Weights of a small transformer language model: vocabulary 1024.
Each number is 128 + 32 x the weight over its row's rms, rounded and kept within 0 to 255. Layers, rows and columns count from 0. The size above them is the row's rms in percent of the matrix's.

# layer 3 MLP down, 256x1024, rms 0.00603, rows 109-120, columns 0-255
size [ 84  66  77  82  94  59  67  97  73  80 102  97]
[[109 118 111 140 134 141 179 112 119 131 127 115 142 139 130 134 126 129 157 122 127 132 121 128 132 130 138 111 117 155 125 147 134  96 126 130 135 119 121 113 120 115 157 112 143 118 213 146 130 130 132 135 142 135 150 127 113 148 130 134 144 145 134  96 143 123 136 170 148 147 110 120 134 137  91 117 140 131 153 125 117  96 160 121 128 121 154 120 149 146 137 117 129 143 118 126 160 121 125 143 132 138 113 128 116 136 133 126 150 150 155 140 133 135 132 119 118 135 137  99 116 131 132 132 154 106 144 142 122 104 149 111 125 134 143 149 145 113 119 127 122 164 123 131 140 132 115 120 132 126 137 134 214 143 140 127 163 139 151 150 142 133 137 116 141 157 126 152 111 110 136 132 135 151 109 109 149 155 135 114 109 145 103 138 142 139 104 139 135 134 148 155 156   0 150 120 127 139 115 155 137 152 135 130 152 108 112 122 130 103 102 138 132 148 127 157 133 104 150 132 160  80 140 128 120 124 119 130 151 125 134  97 255 125  88 101 132 124 135 106 132 107 168 130 144 109 138 138 132 126 127 122 109 134 118 122]
 [145 118 126 130 121 143 255 117  82 124 119 123 152 110 117 135 139 130 113 101 129 113 139 129 144 104 144 143 162 114 129  95 135 138 130 125 131 106 150 128 132 139 149 133 155 151   0 148 129 123 131 138 134 125 112 163 131 111 105 129 114 127 130 136 116 155 143 122 130 136 133 110 144 118 172 121 150 137 128 136 130 123 107 108 136 123 127 152 141 112 141 117 121 140 138 149 131 142 165 125 130 133 255 110 146 123 124 126 127 147 144 120 119 143   0 152 151 115 100 139 158 155 146 132 151 145 142 123 120 146 143 111 112 110 122 127 145 100 123 135 131 148 155 137 118 140 135  99 138 136 138 120 195 112 105 116 141 138 101 120 133 129 123 112 131 129 120 126 130 137 124 158 107 123 132 200 115 121 132 125 110 133 122 131 126 126 111 141 104 106 123 151 120 179 119 119 129 111 122 138 124 115  99 127 147 144 128 129 123 136 108 137 140 127 140 126 107 106 128 132 136 134 140 123 141 123 122 154 123 110 103 142 255 125 112 143 105 138 121 118 105 134 136 130 136 120 140 148 140 130 138 142 118 138 126 127]
 [133 136 135 138 149 101   0 130 131 117 112 126 119 136 136  89 138 131 117 135 118 135 119 128 119 131 130 133 136 125 123 167 118 143 122 143 128 115 142 146 137 131 131  99 132 133  22 124 121 109 147  88 141 117 121 143 157 128 138 144 118 129 132 123 137 110 126  99 109 128 137 128 116 115  73 112 131 150 139 130 135 142  99 121 135 150 128 148 136 115 121 101 135 122 114 136 122 129  67 133 111 136  56 125 141 105 135 119 145 135 128 105 123 144  63 143 151 118 110 123  92 127 116 115 138  86 114 107 138 131 134 117 125 128 113 123 142 141 107 125 124 140 114 122 126 139 140 120 142 110 125 130  94 141 135 132 113 139 126 144 130 118 130 126 144 129 117 141 119 141 136 132 119  91 105   5 147 117 115 121  95 144 125 129 111 136 141 148 160 130 140 124 108   4 132 117 117 136 128 114 119 153 128 118 114 128 115 128 110 153 136 119 132 133 137 134 136 110 135 138 109 134 124 126 135 112 137 122 122 140 146 125 173 117 133 121 126 133 108 139 109 138 120 124 126 129 137 117 122 139 114 131 129 111 159 124]
 [121 111 116 140 128 104 233 123 123 116 113 140 139 115 131 103 116 138 135 119 140 129 119 140 117 151 125  94 128 137 142 115 127 134 135 132 132 109 125 138 134 133 127 108 121 117  82 110 164 128 121 134 128 122 128 132 131 129 126 109 144 133 147  99 132 131 124  92 124 145 132 146 133 127 106 140 126 135 134 133 132 109 138 125 135 128 158 123 134 129 134 132 143 163 118 117 144 114 132 137 126 150 104 110 113 125 107 107 130 141 124 132 125 128  84 134 124 117 149 110 113 112 143 155 166 112 141 141 120 119 150 122 115 131 128 134 130 140 120 104 124 121 127 136 118 134 103 132 131 149 122 122 183 122 132 137 123 114 133 114 137 150 115 129 121 134 116 134 109 120 148 125 138 104 124 109 152 136 110 144 148 146 109 115 143 139  98 118 128 145 126 121 131 115 142 123 138 135 118 150 153 129 134 129 123 110 116 137 149 134 134 116 135 113 114 127 133 115 125 141 142 113 126 135 109 114 145 122 154 124 129 125  66 123 124 128 145 110 132 133 121 102 144 138 125 138 110 131 119 120 132 126 122 151 125 105]
 [125 136 124 132 123 143 146 139 128 128 146 125 124 132 132 122 133 137 128 119 137 131 132 134 130 119 118 140 144 118 135 134 129 129 119 135 140 126 132 137 107 134 136  85 125 124 151 136 113 135 130 128 106 133 123 122 135 123 138 132 110 119 129 127 144 137 132  58 112 117 149 133 122 125 126 136 121 122 126 128 140 133 106 142 125 134 119 126 144 133 122 128 111 132 141 117 131 134  87 113 106 124  77 132 144 114 109 118 140 123 124 119 123 160 226 142 125 122 131 122 115 116 137 130 122 109 127 114 123 141 131 131 130  91 109 120 134 113  87 133 111 143 134 113 123 130 123 119 126 117 121 130 131 121 129 134 128 127 125 132 147 116 122 127 127 129 134 111 131 122 126 128 118  89 142 255 131 126 136 114 182 132 147 119 114 126 125 138 144 110 123 123 123 255 126 130 141 142 136 136 129 129 125 123 108 138 135 128 133 128 146 132 125 123 122 134 119 133 134 130 126 132 126 139 137 102 137 132 136 122 113 124 122 134 117 135 130 119 117 121 130 145 130 110 108 128 125 140 129 109 139 123 112 107 130 124]
 [124  95 122  98 143 103 181 144  91 129  94 129 118 127 136 124 130 154 154 166 101 127 127 155 116 159 148 118 104 103 139 134 114 162 133 120  94 125 134 128 122 136 141 137 139 128   0  96 153 141 141 131 119 151 124 101 135 159 150 130 160 134 147 105 154 139 121  39 109 135 145 128 140 146 180 130 141 128 141 113 117 101 126 135 132 119 157 112 134 172 145 156 135 118 114 121 132 124 117 133 145 119  68 118 104 136 106  93 142 140 104 146 121 134 198 147 139 120 177  98 181 110 134 148 136 126 120 121  87 144 117 156 139 112 151 104 112 128 163  94 149 117 125 126 110 144 136 136 115 115 150 128 117 103 123 110 108 110 143 147 113 154 125 131 132 124 110 111 125 126 151 127 111 135 144 107 163 146 104 115 149 158 127 100 167 115 121  96 113 113 149 121 133  22 139 160 144 144 108  98 106 119 129 145 120 102 112 172 163 124 133 155 163 104 130 108 153 135 138 157 161 149 114 141 109 149 169 126 178 133 128 109 209 145 127 116 158 111 122  83 126  91 158 139 130 156 143 108 122 126 133 136  99 168 107 136]
 [126 129 121 141 120 127  20 143 116 119 124 157 128 105 115 129 143 149 111 125 157 120 151 117 149 126 135 141 137 128 121 115 117 129 124 123 143 103 161 115 121 122 117 159 115 135 184 128 142 120 113 139 119 123 116 163 135 108 130 115 142 112 116 155 129 142 138  86 124 146 144 148 153 105 201 147 122 127 132 141 132 135 144 125 123 121 125 142 122 115 130 139 124 134 137 150 138 131 149 118 144 134 114 110 147 135 113 136 137 135 134 116 125 139  60 118 116 121 113 160 155 142 146 131 147 170 136 149 122 139 118 121  93 145 132 126 140 135 139 128 115 152 143 141 118 125 120 121 136 151 129 109 149 124 107 131 149 131 110 118 134 121 102 124 137 141 150 134 113 122 122 159 127  86 138 255 118 127 126 150 143 124 122 113 116  96 107 136 114 124 106 143 135   0 118 106 120 133 124 118 142 134 103 143 128 164 142 122 129 146 135 128 126 113 132 117 100 101 107 114 131 124 127 137 126 156 122 141 118 146 117 142 163 146 124 152 119 134 116 138 119 152 126 131 113 132 123 155 119 127 166 141 123 134 134 130]
 [132 145 124 141 120 122  16 118 128 122 120 109 130 140 137 104 129 127 131 130 114 150  99 125 128 115 137 134 135 115 138 148 123 138 121 145 135 118 106 141 144 126 127 114 141 124 255 145 116 133 126 115 131 130 134 131 139 129 123 140 131 146 124 132 138 105 132 140 132 130 125 124 138 120 117  92 137 139 126 136 147 121 120 133 125 144 132 138 127 138 114 123 121 134 134 118 123 132 126 139 135 142 247 119 130 110 120 116 138 147 139 119 128 125   6 148 147 113 119 143 118 124 130 110 124 114 110 132 105 115 158 122 151 124 132 130 128 113 116 121 128 125 119 131 126 144 157 108 116 125 141 141 182 128 152 120 127 136 131 153 123 127 148 129 144 132 119 129 145 135 129 120 120 161 114   1 128 127 116 112 141 135 140 128 140 123 128 142 152 122 132 135 128   0 139 139 102 129 143 130  96 133 122 118 124 121 129 130 131 140 110 123 151 128 116 121 135 140 142 119 132 138 134 124 140 120 125 121 132 119 137 117 194 133 124 119 121 133 114 132 121 120 146 109 142 120 142 115 131 129 120 126 119 132 143 130]
 [135 129 145 130 149 123 182 147 111  88 107 132 133 144 117 129 118 109 117 145 140 122 128 117 135 151 119 142 117 110 101 136 109 146 100 117  97 138 120  84 125 158 132 100 117 147   0 170 140 115 138 139 129 108 129 138 153 165 167 122 130 117 105 117 137 119 113   0 138 136 116 143 112 141 117 161 137 179 150 108 133 143 126 121 119 155 113 146 122 133  95 131 147 115 110 153 124 140 159 134 131 111 101 137 108 107 129 135 143 103  91 129 152 140   5 120 127 113 123 146 145 117 136 118 128 135 113 107 133 131 120 162 124 132 126 118 129 143 119 108 145 127 127 133 129 123 136 132 123 102 130 129 145 147 126 117 121 161  91 100 138 120 130 114 107 103 134  91 129 127 105 143 112  45 124 111 139 127 128 138 139 146 103 122 117 123 118 112 108 117 139 122 102  36 118 102 109 133 102 138 106 123 124 120 126 124  90 156 112 143 107 109 144  93 146  99  98 122 121 149 135 146 129 138 138 119 134 121 144 131 124 134   0 157 143 164 122 125 112 135 111 101 128 152 137 129 126 126 130 156 125  98 125 141 129 130]
 [ 99 115 117 122 135 120 233 144 111 117 113 163 111 119 119 132 144 125 116 145 130 146 138 139 149 147 125 127 106 120 123 126 118 146 123 116 102 144 123 114 111 164 121 122 139 153 255 141 142 123 136 149 114 143 123 126 144 139 131  99 132 123 120 121 131 127  99 116 121 123 137 128 140 129 140 141 128 127 133 126 104 125 125 151 118 149 120 133 135 142 127 150 140 104 111 122 142 136 125 119 126 120 147 136 124 120 129 112 154 103 115 121 120 141 255 126 145 125 139 158 127 126 139 141 129 131 116 124  98 132 124 142 117 154 148 100 110 144 113 115 147 126 147 135 119 126 144 149  99 122 138 119 165 113 103  97 127 141 115 123 107 132 124 159 123 119 142 130 120 145 102 143 135 119 125   8 135 118 121 138  91 138 134 114 146 129 108 129 139 114 148 104 132  14 120 143 131 132 112 132 107 124 115 124 109 135 119 144 138 123 117 133 145  91 119 100  94 137 126 139 131 141 119 146 125 125 172 150 125 129 108 114 149 158 141 139 152 129 111 122 104 102 135 135 116 119 110 111 124 137 145 121 109 148 118 142]
 [125 132 136 139 147 113  67 117 128 129 133 118 141 113 145 113 121 124 136 134 125 117 112 138 115 128 115 114 138 134 135 121 124 134 125 136 138 116 119 112 145 101 116 134 129 114 154 111 136 119 115 113 130 131 143 119 138 139 129 125 121 126 130 118 134 122 126 102 134 127 127 129 116 137 113 131 131 140 131 141 149 112 128 134 114 123 127 117 124 130 113 129 117 165 118 130 122 127  99 128 127 147   0 139 111 118 121 130 122 157 128 110 133 124 116 137 107 131 125 121 129 104 133 137 129 117 138 141 144 124 127 118 117 128 118 129 114 134 128 112 117 131 112 120 125 126 115 125 123 125 121 137  83 142 133 137 137 133 130 129 139 116 112 123 143 139 112 131 134 121 134 123 135 131 125  19 132 141 122 131  96 127 119 118 122 139 109 120 130 134 128 128 130 152 141 123 129 129 119 135 136 151 134 123 137 123 117 126 127 139 126 115 125 127 124 142 129 117 136 123 138 115 135 149 127 124 113 115 136 121 138 123   2 119 119 131 131 127 138 138 124 124 138 129 132 120 123 130 134 123 125 118 125 131 134 109]
 [148 136 127 129 129 129 179 118 126 119 113 125 153 133 140 126 115 142 150 146 125 138 123 136 116 135 130 149 151 125 131 124 133 150 130 125 144 105 124 126 145 115 138 143 123 129  13  78 125 119 118 129 130 128 114 141 128 129 140 145 133 133 133 131 140 126 143  48 117 122 127 132 132 113 179 121 132 130 120 137 139 130 145 115 133 131 126 120 119 124 130 117 149 146 125 136 111 113 147 143 142 125 142 120 133 133 129 124 126 155 143 137 124 121   0 130 120 130 134 115 172 134 134 125 133 148 121 141 115 131 119 134 137 114 125 115 137 129 163 120 103 150 111 141 124 136 134 125 137 143 130 120 184 133 130 152 120 107 124 144 117 128 126 118 126 154 115 127 141 122 131 125 123 129 122 131 124 136  92 113 137 139 144 100 132 133 139 130 127 126 140 122 118 255 118 139 131 132 114 124 123 153 118 133 136 125 110 129 125 135 132 115 121 141 115 139 150 112 141 148 139 118 128 112 119 137 109 121 145 142 132 129 196 133 133 126 112 131 117 121 132 125 134 132 119 143 144 130 109 117 113 142 132 128 128 124]]